{
  "hidden_act": "tanh_gelu",
  "positions": "learned",
  "lr_head": 0.0152
}
Each number is 50 + 15 x the weight over its row's rms, rounded and kept within 0 to 99. Layers, rows and columns count from 0. The size before them is the row's rms in percent of the matrix's.

# up: layer 10 MLP up, 768x192, rms 0.165, rows 616-684, columns 144-191
# down: layer 10 MLP down (transposed), 768x192, rms 0.0849, rows 616-684, columns 144-191
up616 098:39 58 37 40 52 18 41 58 58 62 47 70 19 58 43 52 31 70 49 58 40 35 58 85 92 27 54 67 70 40 46 62 59 60 12 09 34 72 63 61 50 30 39 52 39 84 47 45
down616 100:65 40 56 36 55 60 58 31 64 37 50 60 59 41 88 61 49 85 54 62 88 58 40 19 58 59 61 60 52 50 63 50 45 40 56 21 42 64 53 31 51 54 54 77 57 26 47 43
up617 103:33 34 35 36 65 37 13 40 41 42 19 45 58 28 31 50 40 32 04 57 46 67 52 49 42 55 85 62 61 48 26 50 53 44 55 73 81 34 41 69 68 46 56 43 44 33 69 58
down617 102:24 55 56 46 41 44 31 70 44 45 37 42 61 30 46 35 34 52 33 69 40 59 44 61 61 55 30 42 49 43 41 09 33 61 51 53 60 52 65 41 55 13 49 63 66 30 43 64
up618 100:26 52 44 36 55 77 57 74 43 44 40 42 32 64 49 34 41 42 53 24 43 31 27 37 53 53 55 53 55 35 49 32 47 18 37 54 50 35 49 41 46 47 64 47 35 40 54 38
down618 105:46 57 51 47 83 31 52 43 62 47 45 44 81 25 72 51 57 48 62 48 63 70 70 71 42 31 49 21 75 19 45 47 40 45 71 30 44 45 46 64 50 36 54 55 33 71 44 47
up619 094:69 50 44 58 67 42 68 51 38 39 58 70 45 70 74 26 67 67 68 39 52 63 32 59 47 55 46 41 58 39 53 49 50 54 48 46 42 23 08 65 23 26 60 26 54 40 47 40
down619 103:28 53 45 44 38 59 59 32 35 53 48 27 52 33 59 60 65 43 82 42 69 37 63 86 30 33 50 36 72 65 33 35 17 47 44 26 89 49 48 25 42 34 54 19 60 61 29 45
up620 103:33 55 72 28 55 31 43 50 49 48 63 55 47 57 42 52 95 51 39 23 48 49 28 20 44 44 54 56 52 53 59 49 60 63 56 52 50 01 25 68 47 17 39 29 29 50 34 44
down620 095:61 52 46 20 46 45 47 20 55 42 51 54 50 64 53 53 54 47 35 63 28 45 67 43 49 43 41 39 72 22 50 80 64 48 75 40 64 37 62 99 48 55 78 33 64 59 30 38
up621 085:60 65 28 21 62 31 45 93 55 46 47 71 65 52 40 50 46 67 32 79 56 60 43 34 68 72 55 38 54 67 78 26 58 62 50 76 49 48 49 39 36 60 21 35 55 43 43 52
down621 094:79 39 54 53 56 43 36 18 47 76 54 23 49 40 39 65 65 59 77 49 39 26 55 38 49 42 50 44 69 59 50 78 57 47 06 47 82 86 42 26 65 41 66 59 38 55 66 52
up622 116:54 56 62 56 55 48 40 40 68 60 52 41 28 69 47 53 52 56 80 36 43 49 47 48 69 75 68 55 71 45 26 57 49 77 53 37 49 61 58 63 44 35 58 58 42 60 59 65
down622 116:43 39 55 60 59 53 65 53 28 47 54 35 58 61 59 74 31 45 17 46 33 47 53 53 47 52 27 55 47 21 56 52 56 57 35 81 47 60 56 18 31 51 64 52 65 55 42 56
up623 082:51 40 53 31 47 54 74 49 62 47 53 51 64 47 54 47 67 50 45 52 29 60 54 63 18 40 61 24 50 53 51 51 42 42 43 52 65 56 57 55 44 53 44 39 53 59 50 27
down623 082:48 49 56 54 42 53 50 66 56 16 76 71 39 34 49 25 42 43 32 35 35 37 53 56 55 77 49 40 62 31 60 81 59 57 41 51 47 71 41 44 65 31 69 44 53 53 51 65
up624 096:65 47 63 38 53 31 31 59 51 49 66 41 54 47 64 63 71 62 58 28 69 37 35 50 47 49 64 46 68 40 63 29 38 47 71 60 40 51 44 65 72 51 70 72 47 24 42 80
down624 099:43 38 42 42 50 45 46 60 57 46 45 59 50 64 66 32 55 64 62 22 41 40 29 62 47 83 35 50 68 57 61 49 50 35 59 57 60 34 40 38 39 53 50 08 59 65 58 57
up625 086:46 42 54 75 37 70 47 48 31 38 31 72 50 85 49 33 67 62 62 47 46 44 60 61 01 27 47 56 48 71 57 54 33 43 40 53 72 42 80 48 60 52 25 45 61 64 50 43
down625 090:65 70 41 54 52 52 66 43 33 59 54 65 79 60 65 48 38 51 36 67 59 76 60 41 67 48 38 66 61 33 60 67 34 46 49 42 36 52 56 40 50 50 63 55 45 53 45 36
up626 109:50 50 66 61 72 51 58 42 50 66 55 41 41 38 46 34 57 60 45 39 41 45 31 69 24 71 63 69 33 71 66 46 70 52 54 49 76 48 63 70 52 54 83 44 72 58 72 29
down626 108:69 35 54 78 86 41 34 57 59 56 38 46 45 50 69 56 35 47 50 48 19 35 61 33 78 27 56 46 60 58 47 30 48 74 66 34 53 48 62 70 64 48 63 34 51 34 52 49
up627 102:51 40 60 55 46 53 72 46 50 45 57 89 51 57 61 29 53 51 24 20 39 41 35 45 28 63 60 36 56 46 60 26 33 24 34 48 46 56 49 70 33 68 35 02 57 75 47 39
down627 094:58 42 27 63 34 41 52 37 39 52 60 47 58 47 54 77 59 78 75 55 46 44 97 67 56 52 42 32 32 50 53 53 18 32 67 65 66 48 65 36 48 53 41 38 48 44 62 53
up628 091:48 50 34 32 39 52 71 43 53 71 69 60 47 51 66 63 57 37 74 57 68 43 28 51 37 74 64 50 44 44 39 62 43 52 26 63 45 57 52 48 34 68 19 60 58 55 17 70
down628 089:56 34 31 73 61 65 55 54 51 30 41 59 61 41 41 44 32 28 46 75 56 34 50 49 63 57 22 66 42 69 69 41 55 48 49 42 42 51 46 73 36 50 62 75 50 37 60 31
up629 095:42 57 40 59 38 76 65 62 57 53 55 71 40 54 59 47 37 33 62 51 81 28 60 40 44 69 31 35 24 40 40 47 44 41 66 46 67 37 29 64 46 23 44 71 28 50 56 28
down629 090:47 38 75 39 44 49 11 62 39 44 43 51 45 69 38 88 12 58 40 32 45 54 33 41 61 52 58 41 51 34 46 60 86 58 74 51 61 58 89 29 52 61 41 21 51 36 64 75
up630 112:29 22 40 77 72 26 40 45 78 57 48 40 50 53 24 44 23 31 39 58 43 48 79 33 57 69 48 64 72 36 27 65 72 43 35 59 53 72 56 40 44 35 46 46 53 60 23 80
down630 102:43 47 62 53 63 29 50 47 59 53 37 42 38 35 72 42 68 28 44 71 46 60 63 44 68 51 53 30 45 35 67 23 32 38 70 51 63 63 56 79 68 51 47 89 61 35 23 41
up631 087:55 54 68 33 42 51 53 75 50 40 67 48 49 41 63 42 68 55 60 67 51 34 45 37 43 78 52 61 83 24 59 53 75 74 48 63 29 64 40 76 64 40 36 80 58 52 29 37
down631 093:57 63 30 53 30 59 25 40 49 43 36 70 52 54 25 70 43 51 69 48 34 45 43 29 53 29 42 20 18 46 72 50 38 40 61 39 42 35 42 63 56 67 28 38 34 45 61 50
up632 072:80 73 47 76 48 38 62 47 62 53 53 79 52 77 57 31 65 17 38 37 66 48 53 32 67 59 58 64 69 40 59 39 55 31 42 44 43 38 38 60 40 53 51 40 69 51 36 49
down632 076:75 66 59 50 57 56 58 38 70 66 45 13 58 49 34 63 59 51 59 50 31 35 57 43 39 39 35 58 22 41 34 64 31 36 58 59 28 61 77 60 41 48 43 46 66 56 59 45
up633 101:52 29 44 58 52 59 46 77 41 49 43 63 47 45 54 40 47 46 33 45 53 31 64 80 49 37 60 38 56 48 34 54 59 35 55 37 52 58 71 22 54 73 36 51 50 48 63 42
down633 098:74 44 25 56 16 66 42 23 37 42 50 36 65 15 80 64 47 21 57 41 43 44 81 27 35 31 25 76 39 42 54 31 76 43 44 55 35 44 50 61 15 27 69 37 72 46 43 36
up634 124:52 77 55 59 71 34 34 58 98 34 54 61 48 71 42 35 90 38 58 33 66 27 07 36 62 63 31 51 29 43 55 56 73 55 58 45 44 17 44 76 46 37 71 43 39 64 57 47
down634 112:53 53 26 28 58 19 19 43 56 37 27 49 39 55 59 54 52 40 53 37 50 21 37 24 38 70 57 35 53 48 53 42 41 45 40 43 49 77 54 39 38 41 57 64 54 46 43 49
up635 095:33 46 47 26 37 57 32 78 43 70 48 65 28 35 66 47 40 64 38 19 36 68 73 40 47 54 71 62 84 51 51 38 43 50 55 58 64 42 60 54 36 57 65 55 24 49 38 51
down635 087:52 50 64 58 20 54 73 61 53 28 71 34 37 42 29 74 55 32 52 55 47 56 57 60 59 47 47 23 31 39 28 33 43 35 25 48 14 47 75 59 57 18 82 57 63 62 36 40
up636 104:58 50 42 57 77 46 62 48 53 71 54 62 54 60 59 68 57 44 27 45 59 39 39 49 65 46 50 76 27 38 39 38 80 32 63 34 47 51 49 82 43 20 49 62 39 53 46 64
down636 110:64 42 40 59 62 56 21 58 56 56 56 48 52 67 70 53 37 28 46 46 15 86 53 41 70 26 06 39 55 38 87 37 52 56 57 32 57 28 35 52 60 53 43 34 51 62 55 55
up637 104:62 40 50 43 26 49 56 37 44 37 41 41 29 46 78 32 41 27 56 50 55 36 61 67 42 55 60 35 60 79 54 69 83 56 38 78 89 52 46 59 62 54 67 52 56 28 46 34
down637 099:37 27 60 30 36 27 62 55 41 52 70 58 47 69 61 69 71 21 35 45 25 34 50 50 14 74 57 38 54 59 20 56 68 52 33 52 40 77 31 34 31 78 38 39 58 39 34 49
up638 093:60 52 57 49 66 45 49 53 63 41 36 43 31 46 50 62 72 49 57 85 54 59 22 75 67 40 43 43 36 55 69 23 39 47 32 68 73 61 28 57 48 78 51 48 50 39 31 36
down638 099:63 63 67 68 15 67 62 61 71 38 52 52 50 41 70 47 60 35 77 48 61 61 46 45 56 79 39 34 23 61 59 71 49 52 27 68 13 45 69 56 43 78 43 28 52 45 23 34
up639 097:45 27 29 49 53 37 65 64 39 81 50 42 39 60 58 62 58 52 57 64 85 48 30 69 51 56 39 59 74 49 36 52 43 49 77 50 45 61 55 45 20 46 59 48 59 69 42 60
down639 095:46 81 25 72 58 55 35 47 30 65 35 41 75 53 50 36 36 34 37 60 62 18 50 43 51 48 77 28 65 79 62 31 47 32 45 40 66 39 54 70 26 44 45 48 45 58 47 34
up640 097:23 45 45 66 45 51 68 43 69 46 35 54 58 30 38 40 33 71 66 70 43 42 55 54 43 59 33 46 63 35 59 24 63 57 68 44 48 31 25 41 60 46 33 29 52 67 46 45
down640 097:76 51 77 41 53 27 49 38 42 80 53 70 76 59 89 55 46 37 47 72 20 52 26 44 58 40 55 55 42 63 36 46 50 70 51 37 51 45 57 29 52 73 32 52 24 45 52 56
up641 083:55 54 55 43 53 51 50 48 28 49 48 43 48 51 28 35 70 39 44 45 44 38 44 42 55 26 35 54 50 66 48 38 23 34 55 51 51 43 51 33 60 44 91 05 57 56 56 58
down641 090:25 43 37 54 54 57 67 47 36 99 62 47 56 17 78 80 27 59 58 65 32 56 46 64 61 35 70 43 62 48 36 51 25 57 56 20 49 61 42 33 83 54 53 54 41 26 56 62
up642 096:42 67 65 57 44 64 26 48 30 62 30 64 54 48 30 55 46 39 27 42 44 66 27 20 48 45 62 13 54 72 34 32 42 43 67 76 76 73 40 77 79 41 45 75 52 65 76 66
down642 089:48 26 55 15 28 48 68 42 66 33 39 43 50 64 50 37 92 76 62 52 44 46 58 78 54 64 39 35 20 31 68 62 47 67 49 72 32 48 67 35 48 64 49 47 57 41 37 66
up643 104:51 53 35 54 44 52 33 30 44 47 56 49 50 59 66 45 55 61 52 52 50 58 40 36 61 28 55 23 57 63 71 23 59 46 52 23 69 30 34 56 46 43 24 82 30 34 75 45
down643 105:55 57 39 63 54 34 64 45 46 56 52 63 63 38 40 57 57 49 39 52 73 47 60 19 72 86 36 44 29 24 41 22 49 41 46 62 49 69 56 70 57 75 57 24 70 58 44 63
up644 096:65 68 41 49 40 49 40 57 60 61 36 39 52 30 59 60 26 53 48 64 42 48 28 31 37 46 41 53 67 28 53 42 14 62 58 53 47 71 57 61 47 62 00 79 48 66 42 78
down644 099:51 17 43 23 47 40 28 44 45 41 41 47 37 38 45 36 49 33 39 51 51 46 36 28 32 33 42 50 63 44 39 51 66 47 36 42 60 27 49 42 57 26 56 33 61 70 68 49
up645 100:49 56 60 67 38 51 38 69 44 28 46 50 47 71 37 32 77 52 38 60 67 62 53 48 62 53 64 53 55 44 51 38 61 47 47 37 30 37 42 81 59 04 70 56 46 66 48 37
down645 102:46 27 54 45 78 17 36 58 62 18 56 58 55 33 35 67 11 33 63 81 53 50 67 29 30 61 37 50 61 58 29 29 39 57 51 39 42 59 29 51 53 57 40 48 69 27 15 34
up646 111:58 63 57 82 59 36 56 72 62 44 29 64 70 85 48 67 33 42 51 51 58 55 45 55 49 58 63 62 36 53 26 61 39 65 56 54 67 57 66 25 57 51 75 36 47 43 42 59
down646 110:22 62 51 55 31 22 29 68 49 55 47 37 45 35 41 37 78 64 35 39 46 55 63 38 28 31 30 47 45 58 23 31 38 50 68 38 44 30 47 45 23 66 34 71 75 59 39 45
up647 096:38 46 51 51 22 44 32 65 58 31 40 45 42 69 46 60 21 43 52 46 32 46 62 91 55 55 33 59 42 85 48 60 58 53 55 52 41 54 66 69 35 19 22 52 33 42 54 55
down647 104:31 56 52 51 60 40 56 73 32 44 82 41 46 40 41 53 55 57 45 22 50 65 26 54 51 43 51 46 37 43 31 38 37 32 50 84 45 74 59 25 42 55 61 51 66 54 47 19
up648 107:42 60 68 40 51 33 61 75 46 18 76 70 47 46 48 59 49 51 51 25 73 48 39 45 54 41 40 35 36 31 54 40 44 80 77 33 41 43 47 70 38 46 21 73 28 60 56 69
down648 096:53 53 52 47 27 45 58 56 54 35 57 41 48 57 68 74 45 61 48 79 37 44 51 38 66 56 48 50 52 54 38 50 51 65 58 57 57 55 41 44 46 45 31 17 47 44 77 65
up649 111:63 42 50 15 60 45 39 36 54 34 21 61 76 44 63 55 50 54 43 42 33 49 31 53 69 61 77 32 65 80 49 46 64 55 23 47 43 24 79 58 44 68 59 68 64 38 61 43
down649 110:48 41 49 89 45 39 34 16 79 69 45 28 30 33 51 71 45 43 34 40 67 37 39 74 41 36 41 61 45 51 81 78 40 62 44 60 60 57 50 67 47 72 36 55 59 62 52 57
up650 097:47 87 52 47 11 60 50 41 65 48 45 60 60 53 44 45 44 47 51 51 52 45 66 35 61 42 42 54 50 62 46 43 57 39 42 49 68 27 35 65 38 59 56 42 45 27 60 45
down650 094:39 36 54 51 16 38 53 36 67 37 67 43 26 53 67 58 62 57 64 35 44 63 35 37 50 78 29 26 52 69 33 47 26 23 50 47 26 63 26 77 63 28 54 71 61 85 40 46
up651 098:37 58 53 36 58 49 70 60 45 71 61 43 26 62 44 60 51 37 34 68 67 45 42 37 57 70 44 31 24 45 34 72 39 67 57 37 41 48 55 27 70 49 42 46 68 35 65 16
down651 099:28 27 42 39 36 36 40 52 70 44 65 40 52 45 58 69 48 68 55 71 80 71 54 41 43 60 40 51 23 64 43 32 39 83 27 36 34 65 60 31 44 48 63 36 31 22 62 50
up652 098:45 53 47 56 49 42 49 51 35 39 70 54 40 54 27 26 38 52 66 43 63 78 49 47 76 42 42 35 38 46 51 53 37 61 54 56 58 64 48 60 50 46 44 37 46 48 37 24
down652 090:36 23 60 28 54 39 61 35 64 76 60 36 39 62 51 70 38 59 44 35 41 47 86 63 27 76 45 55 68 17 52 55 60 59 52 33 66 57 46 63 57 43 55 55 71 47 67 54
up653 073:49 48 64 57 52 51 47 31 48 54 56 37 51 46 50 39 43 58 35 59 49 28 60 28 62 45 41 36 40 45 10 60 36 69 50 64 28 60 53 51 83 47 27 50 35 55 37 72
down653 078:64 58 38 48 70 64 32 61 24 40 36 50 57 43 48 40 40 61 64 00 55 42 35 35 62 64 44 57 43 70 95 61 24 53 31 49 59 74 25 65 41 30 76 50 35 41 28 48
up654 106:62 46 68 46 59 25 44 49 56 63 43 59 54 54 65 39 45 28 27 60 34 61 44 07 66 36 61 61 50 63 54 31 59 78 26 48 36 76 21 47 36 35 51 35 57 52 49 58
down654 100:24 52 59 27 72 67 57 51 91 44 70 50 32 54 31 63 46 61 43 25 27 52 57 48 72 65 39 22 44 35 29 45 44 62 39 50 62 78 72 47 49 45 49 67 56 35 40 36
up655 099:37 65 42 50 47 42 48 52 61 41 28 40 53 50 54 40 54 79 52 60 52 26 33 56 45 40 28 48 30 38 66 66 36 52 54 67 40 35 43 47 77 46 55 45 54 40 73 91
down655 102:28 39 32 45 54 44 20 70 44 29 58 55 47 74 49 47 35 61 61 66 30 64 34 49 87 46 62 43 53 49 53 41 59 50 64 44 54 33 37 75 42 24 50 67 43 44 12 17
up656 074:66 42 35 37 47 39 41 64 26 40 47 34 56 42 69 53 40 68 69 46 86 39 51 35 30 70 37 52 58 54 60 33 47 30 42 93 41 69 51 44 49 27 64 64 67 39 28 56
down656 075:57 63 46 44 55 42 09 81 70 64 69 96 75 53 46 56 32 15 34 24 33 49 46 51 59 38 71 57 51 40 68 35 34 49 55 40 51 36 57 43 24 59 59 52 65 51 41 52
up657 100:44 61 52 51 51 32 58 47 46 49 62 78 59 45 66 40 23 50 37 33 59 52 34 68 19 52 67 77 74 55 63 50 43 64 48 58 30 56 57 71 50 46 50 42 58 42 58 65
down657 097:44 42 63 47 78 56 58 69 59 30 51 43 54 38 54 43 54 79 49 54 54 43 52 56 76 08 61 04 23 33 18 81 60 31 42 19 43 24 71 39 56 83 30 39 45 55 47 59
up658 085:58 63 30 14 37 23 67 54 33 07 48 53 38 50 80 59 41 49 46 68 67 55 54 99 55 35 75 49 73 47 39 74 34 55 49 55 62 55 42 52 58 25 48 58 46 40 66 58
down658 093:56 76 43 69 51 61 44 47 43 46 44 41 53 46 69 66 28 50 31 42 38 56 86 33 81 68 38 61 66 74 40 52 81 63 37 57 62 71 67 62 79 67 72 57 40 35 54 47
up659 092:37 52 57 87 65 57 57 34 51 33 65 45 53 69 18 58 59 38 52 75 57 59 63 41 54 33 32 69 56 67 34 26 48 42 61 26 61 65 53 48 37 60 58 56 45 42 16 40
down659 096:66 56 49 47 41 47 26 46 62 51 59 49 56 48 79 51 47 36 59 43 60 31 41 59 60 35 54 60 23 37 56 51 71 59 49 74 65 72 45 50 42 42 64 72 55 59 19 61
up660 087:53 84 71 16 58 62 57 40 76 28 50 33 25 44 71 44 70 48 45 54 26 84 40 43 22 40 54 55 72 38 42 63 65 42 75 44 76 44 33 72 26 06 32 31 61 48 42 64
down660 094:64 21 64 51 33 51 29 33 17 43 38 49 52 60 36 90 69 43 47 42 22 70 52 47 34 38 44 41 52 49 78 42 21 45 41 42 48 53 14 78 61 63 54 59 64 44 65 56
up661 097:60 65 38 46 38 67 71 62 38 30 17 44 61 47 75 58 13 71 49 54 50 80 54 35 69 29 47 64 38 39 25 33 67 64 56 59 33 11 28 40 54 56 32 48 64 46 59 64
down661 101:28 48 29 53 53 74 40 49 54 40 36 46 56 52 44 53 42 33 43 80 48 38 24 32 48 52 41 48 84 31 87 60 53 57 57 50 67 43 26 55 58 41 51 69 32 43 08 53
up662 106:36 49 43 46 60 66 57 39 78 65 67 57 39 36 59 58 62 54 32 83 65 47 23 35 56 28 36 49 38 50 19 75 63 74 57 80 43 48 23 60 47 68 56 35 36 39 37 57
down662 113:38 32 35 39 70 54 56 65 42 30 58 26 60 31 39 76 54 63 77 62 29 50 55 63 30 46 61 61 25 43 31 60 64 27 45 60 45 42 48 27 64 48 15 65 52 59 49 55
up663 097:42 51 38 68 34 52 60 29 52 53 53 31 44 61 55 69 42 55 48 80 42 42 43 48 28 22 41 75 81 45 47 37 52 46 59 48 61 54 48 64 69 30 15 27 40 44 46 55
down663 093:53 50 65 10 87 64 59 71 15 56 38 44 56 37 50 55 25 52 55 43 41 39 67 46 24 61 42 51 32 40 65 67 47 30 49 34 30 38 28 65 51 43 47 39 58 64 53 59
up664 091:66 26 31 55 44 51 64 39 57 52 39 56 47 32 26 39 46 50 50 39 60 42 61 71 55 58 61 62 27 15 38 76 73 48 45 36 90 51 56 56 77 28 56 36 62 64 82 68
down664 094:36 46 68 54 46 45 39 32 48 40 64 40 44 54 43 37 28 30 55 71 35 58 61 70 43 33 36 80 23 38 44 45 39 45 44 57 58 39 55 59 56 54 27 31 51 63 55 31
up665 097:64 50 35 75 50 39 50 52 59 31 40 60 50 49 64 61 28 66 38 59 36 08 55 52 45 47 38 44 55 46 49 48 67 41 59 61 48 52 57 53 33 49 41 31 78 56 68 55
down665 096:33 48 55 69 56 57 44 33 34 68 58 58 42 70 52 45 46 31 47 50 22 64 56 40 48 54 36 62 49 60 40 38 45 13 48 45 50 33 34 62 49 36 77 69 44 23 24 12
up666 094:38 43 39 41 61 25 69 42 34 49 42 62 51 56 54 48 33 15 31 43 46 55 33 41 51 51 46 42 53 65 33 54 61 34 90 60 62 42 51 54 36 72 79 44 53 56 30 59
down666 092:46 37 76 58 49 31 58 39 63 27 37 16 31 37 57 81 34 57 38 34 66 58 64 40 40 63 57 70 54 56 33 37 61 11 42 47 40 45 53 55 90 62 62 71 41 76 45 20
up667 087:39 53 48 59 54 56 58 50 26 38 70 28 36 47 68 49 76 53 26 33 45 55 38 77 59 31 29 46 25 64 64 50 69 53 14 57 60 81 49 52 60 70 56 50 50 43 63 99
down667 083:78 64 40 33 49 76 62 53 45 84 58 60 60 37 46 39 28 36 61 67 31 61 47 61 47 75 31 86 49 36 65 68 48 51 57 27 62 53 45 56 26 53 54 34 68 49 49 61
up668 104:47 30 54 51 47 60 69 47 39 43 35 55 48 70 53 71 50 54 43 49 56 40 67 36 59 50 51 38 65 50 51 75 51 63 50 46 63 34 03 76 42 45 43 44 37 38 33 34
down668 106:66 35 42 54 64 57 53 51 59 37 27 49 39 36 64 48 61 30 78 57 51 32 40 49 49 48 62 17 44 64 44 63 47 38 65 96 50 45 58 35 42 53 58 39 17 35 49 47
up669 089:43 61 27 61 36 56 56 44 59 68 41 77 33 28 44 21 52 39 41 54 60 49 88 43 43 48 38 41 62 48 41 61 51 46 48 52 38 60 66 58 51 50 49 52 73 99 35 45
down669 090:68 66 53 34 64 67 70 54 28 44 57 69 52 54 54 65 43 55 50 44 47 49 52 67 65 49 46 18 47 56 46 71 70 35 53 24 49 32 58 73 60 73 46 56 33 27 34 27
up670 117:44 62 16 40 54 45 58 41 29 44 30 32 28 31 41 25 08 67 46 55 63 29 50 34 45 71 40 31 50 30 32 38 50 41 50 41 66 30 47 26 54 38 42 48 41 35 44 66
down670 126:65 16 46 69 47 95 35 61 33 51 60 21 48 35 49 43 49 60 54 54 60 54 29 36 04 37 64 27 46 35 66 40 43 40 30 38 41 11 55 55 74 43 47 81 48 61 45 53
up671 109:53 51 31 56 32 58 33 69 79 70 63 59 57 62 67 74 66 46 52 63 77 51 51 58 63 29 61 46 38 56 42 27 52 38 90 63 63 42 51 47 46 20 70 81 74 35 26 62
down671 100:35 45 55 50 68 45 74 32 80 48 68 48 59 45 66 50 42 33 35 29 54 50 34 14 35 58 64 65 44 49 65 41 40 56 39 29 70 43 63 52 52 56 67 44 51 61 13 56
up672 080:48 30 20 45 41 69 46 24 37 36 56 51 50 51 69 89 24 39 56 82 55 47 40 62 48 46 38 82 67 48 51 42 62 47 43 63 28 26 33 51 60 53 47 51 50 45 37 50
down672 076:29 34 75 75 73 51 37 58 56 66 56 49 41 64 19 50 56 51 49 44 28 76 42 50 40 67 58 37 82 72 52 52 63 57 53 54 58 57 41 56 49 44 67 69 49 44 48 46
up673 092:52 43 52 00 62 37 54 58 58 59 62 50 38 44 71 49 35 44 43 50 65 71 34 29 62 54 56 42 62 37 28 35 56 63 50 61 66 51 60 32 65 58 59 41 29 54 54 45
down673 084:45 37 49 63 42 46 50 25 36 45 58 42 48 73 42 46 54 70 36 27 39 42 40 49 40 57 50 51 40 65 35 29 40 59 46 53 52 72 40 69 57 46 72 49 65 19 41 33
up674 109:50 45 52 46 28 44 43 75 51 38 73 67 33 61 24 41 64 20 30 69 35 57 25 41 49 35 62 52 40 58 33 42 67 47 49 71 76 43 26 57 55 56 26 45 63 43 39 54
down674 106:52 25 45 49 62 38 56 22 60 40 34 25 35 23 53 73 61 50 47 37 49 47 61 41 49 51 42 59 50 35 55 40 26 40 21 49 38 43 58 48 66 45 45 38 78 48 45 52
up675 099:50 49 53 83 74 52 35 55 64 28 42 77 43 37 43 44 52 49 66 78 67 54 49 31 52 63 38 24 29 32 66 43 50 65 60 51 41 65 48 28 78 60 22 40 41 32 58 50
down675 105:48 38 51 44 52 62 80 54 60 53 35 63 24 51 48 43 37 44 38 59 60 38 50 55 00 56 60 20 86 58 41 42 15 76 28 36 34 24 51 59 35 38 66 34 65 51 21 53
up676 109:65 58 55 34 35 38 59 62 58 72 64 60 18 57 53 50 35 63 49 38 63 49 56 53 76 54 58 34 78 61 43 53 50 58 54 55 68 30 49 73 30 60 12 60 59 67 38 75
down676 116:35 27 57 47 46 64 88 22 20 51 58 67 25 62 59 50 55 62 37 52 35 40 51 50 31 42 53 53 57 65 52 32 47 74 36 50 60 47 38 59 22 30 57 23 30 37 38 39
up677 091:44 73 74 54 53 66 62 44 53 49 65 41 56 27 48 80 34 06 38 44 71 36 42 28 39 40 41 55 41 45 29 51 62 84 84 56 32 43 47 63 26 50 18 62 71 50 48 49
down677 095:46 31 44 58 75 50 27 55 52 66 46 55 74 60 45 31 35 56 80 57 50 65 54 28 49 40 60 48 86 51 52 51 33 40 53 45 37 52 48 70 64 47 75 56 60 65 48 60
up678 098:49 62 73 14 48 48 67 50 40 48 40 24 43 56 42 57 30 57 54 47 49 64 34 54 56 19 37 51 57 62 77 41 80 45 57 41 52 57 51 58 43 51 28 56 62 71 43 66
down678 091:60 05 31 26 22 71 57 50 32 77 41 44 62 78 24 67 44 62 45 48 58 50 65 44 41 52 27 56 58 44 59 26 49 62 63 42 32 43 39 65 44 36 78 38 47 71 55 73
up679 081:38 40 64 51 41 41 44 54 64 47 54 54 40 49 67 56 43 37 83 27 74 73 39 71 32 32 53 74 76 49 69 52 26 10 72 77 75 66 76 53 39 74 53 49 48 67 42 65
down679 079:52 70 42 60 80 23 72 52 46 60 46 80 54 60 60 18 47 75 37 66 20 35 63 39 52 61 45 16 24 45 50 40 55 35 30 29 40 23 50 34 62 43 40 57 48 27 53 49
up680 110:38 48 54 32 57 33 41 55 76 40 59 84 55 39 56 48 68 62 62 68 47 28 44 50 74 75 39 62 53 59 46 39 57 39 36 74 59 25 65 64 40 38 21 26 64 87 47 32
down680 099:61 57 57 54 20 58 67 53 50 15 52 63 33 56 68 42 56 47 57 70 35 65 69 42 46 67 54 22 45 40 54 51 47 32 48 34 23 37 57 49 32 30 55 61 30 50 47 51
up681 094:64 43 53 44 27 40 45 72 70 44 49 42 46 62 42 70 26 63 40 52 39 57 43 60 10 22 43 29 13 37 45 35 47 62 61 79 21 52 36 32 25 51 56 46 66 42 59 50
down681 099:48 40 54 45 37 43 25 34 66 42 36 38 38 48 28 62 58 17 71 69 34 63 42 71 30 58 41 88 62 63 33 35 60 51 43 57 42 56 45 57 62 42 55 66 43 49 57 49
up682 086:82 35 20 25 61 43 10 65 52 33 65 65 58 47 62 49 65 64 53 41 74 54 15 42 20 65 53 21 44 60 30 51 55 67 55 51 51 41 46 58 39 43 50 62 22 49 37 53
down682 088:64 54 49 63 51 38 55 49 37 60 38 49 31 76 53 55 46 49 47 48 46 24 69 62 57 45 36 44 83 49 71 62 37 44 39 72 36 55 60 43 51 57 48 33 31 33 54 50
up683 085:54 58 70 51 59 33 60 36 36 39 45 56 44 64 54 31 70 51 42 56 57 16 34 60 20 53 52 63 55 45 46 24 46 55 59 40 65 77 59 60 36 36 60 64 48 32 37 62
down683 085:32 28 44 57 42 35 30 51 78 69 42 55 57 32 72 46 64 65 92 62 58 72 49 54 35 15 40 49 43 50 55 58 33 55 48 59 38 43 64 37 67 45 57 26 45 62 37 54
up684 120:28 32 52 86 32 47 48 56 49 37 42 39 59 19 33 48 61 62 46 43 49 27 37 52 41 45 59 47 57 59 37 54 39 22 39 50 54 36 37 51 47 34 53 67 57 39 82 50
down684 121:47 52 54 35 75 58 42 45 51 51 29 62 41 55 53 41 73 60 61 62 38 48 58 68 45 77 40 38 43 32 70 35 39 46 16 23 69 74 52 52 53 70 37 66 41 43 57 57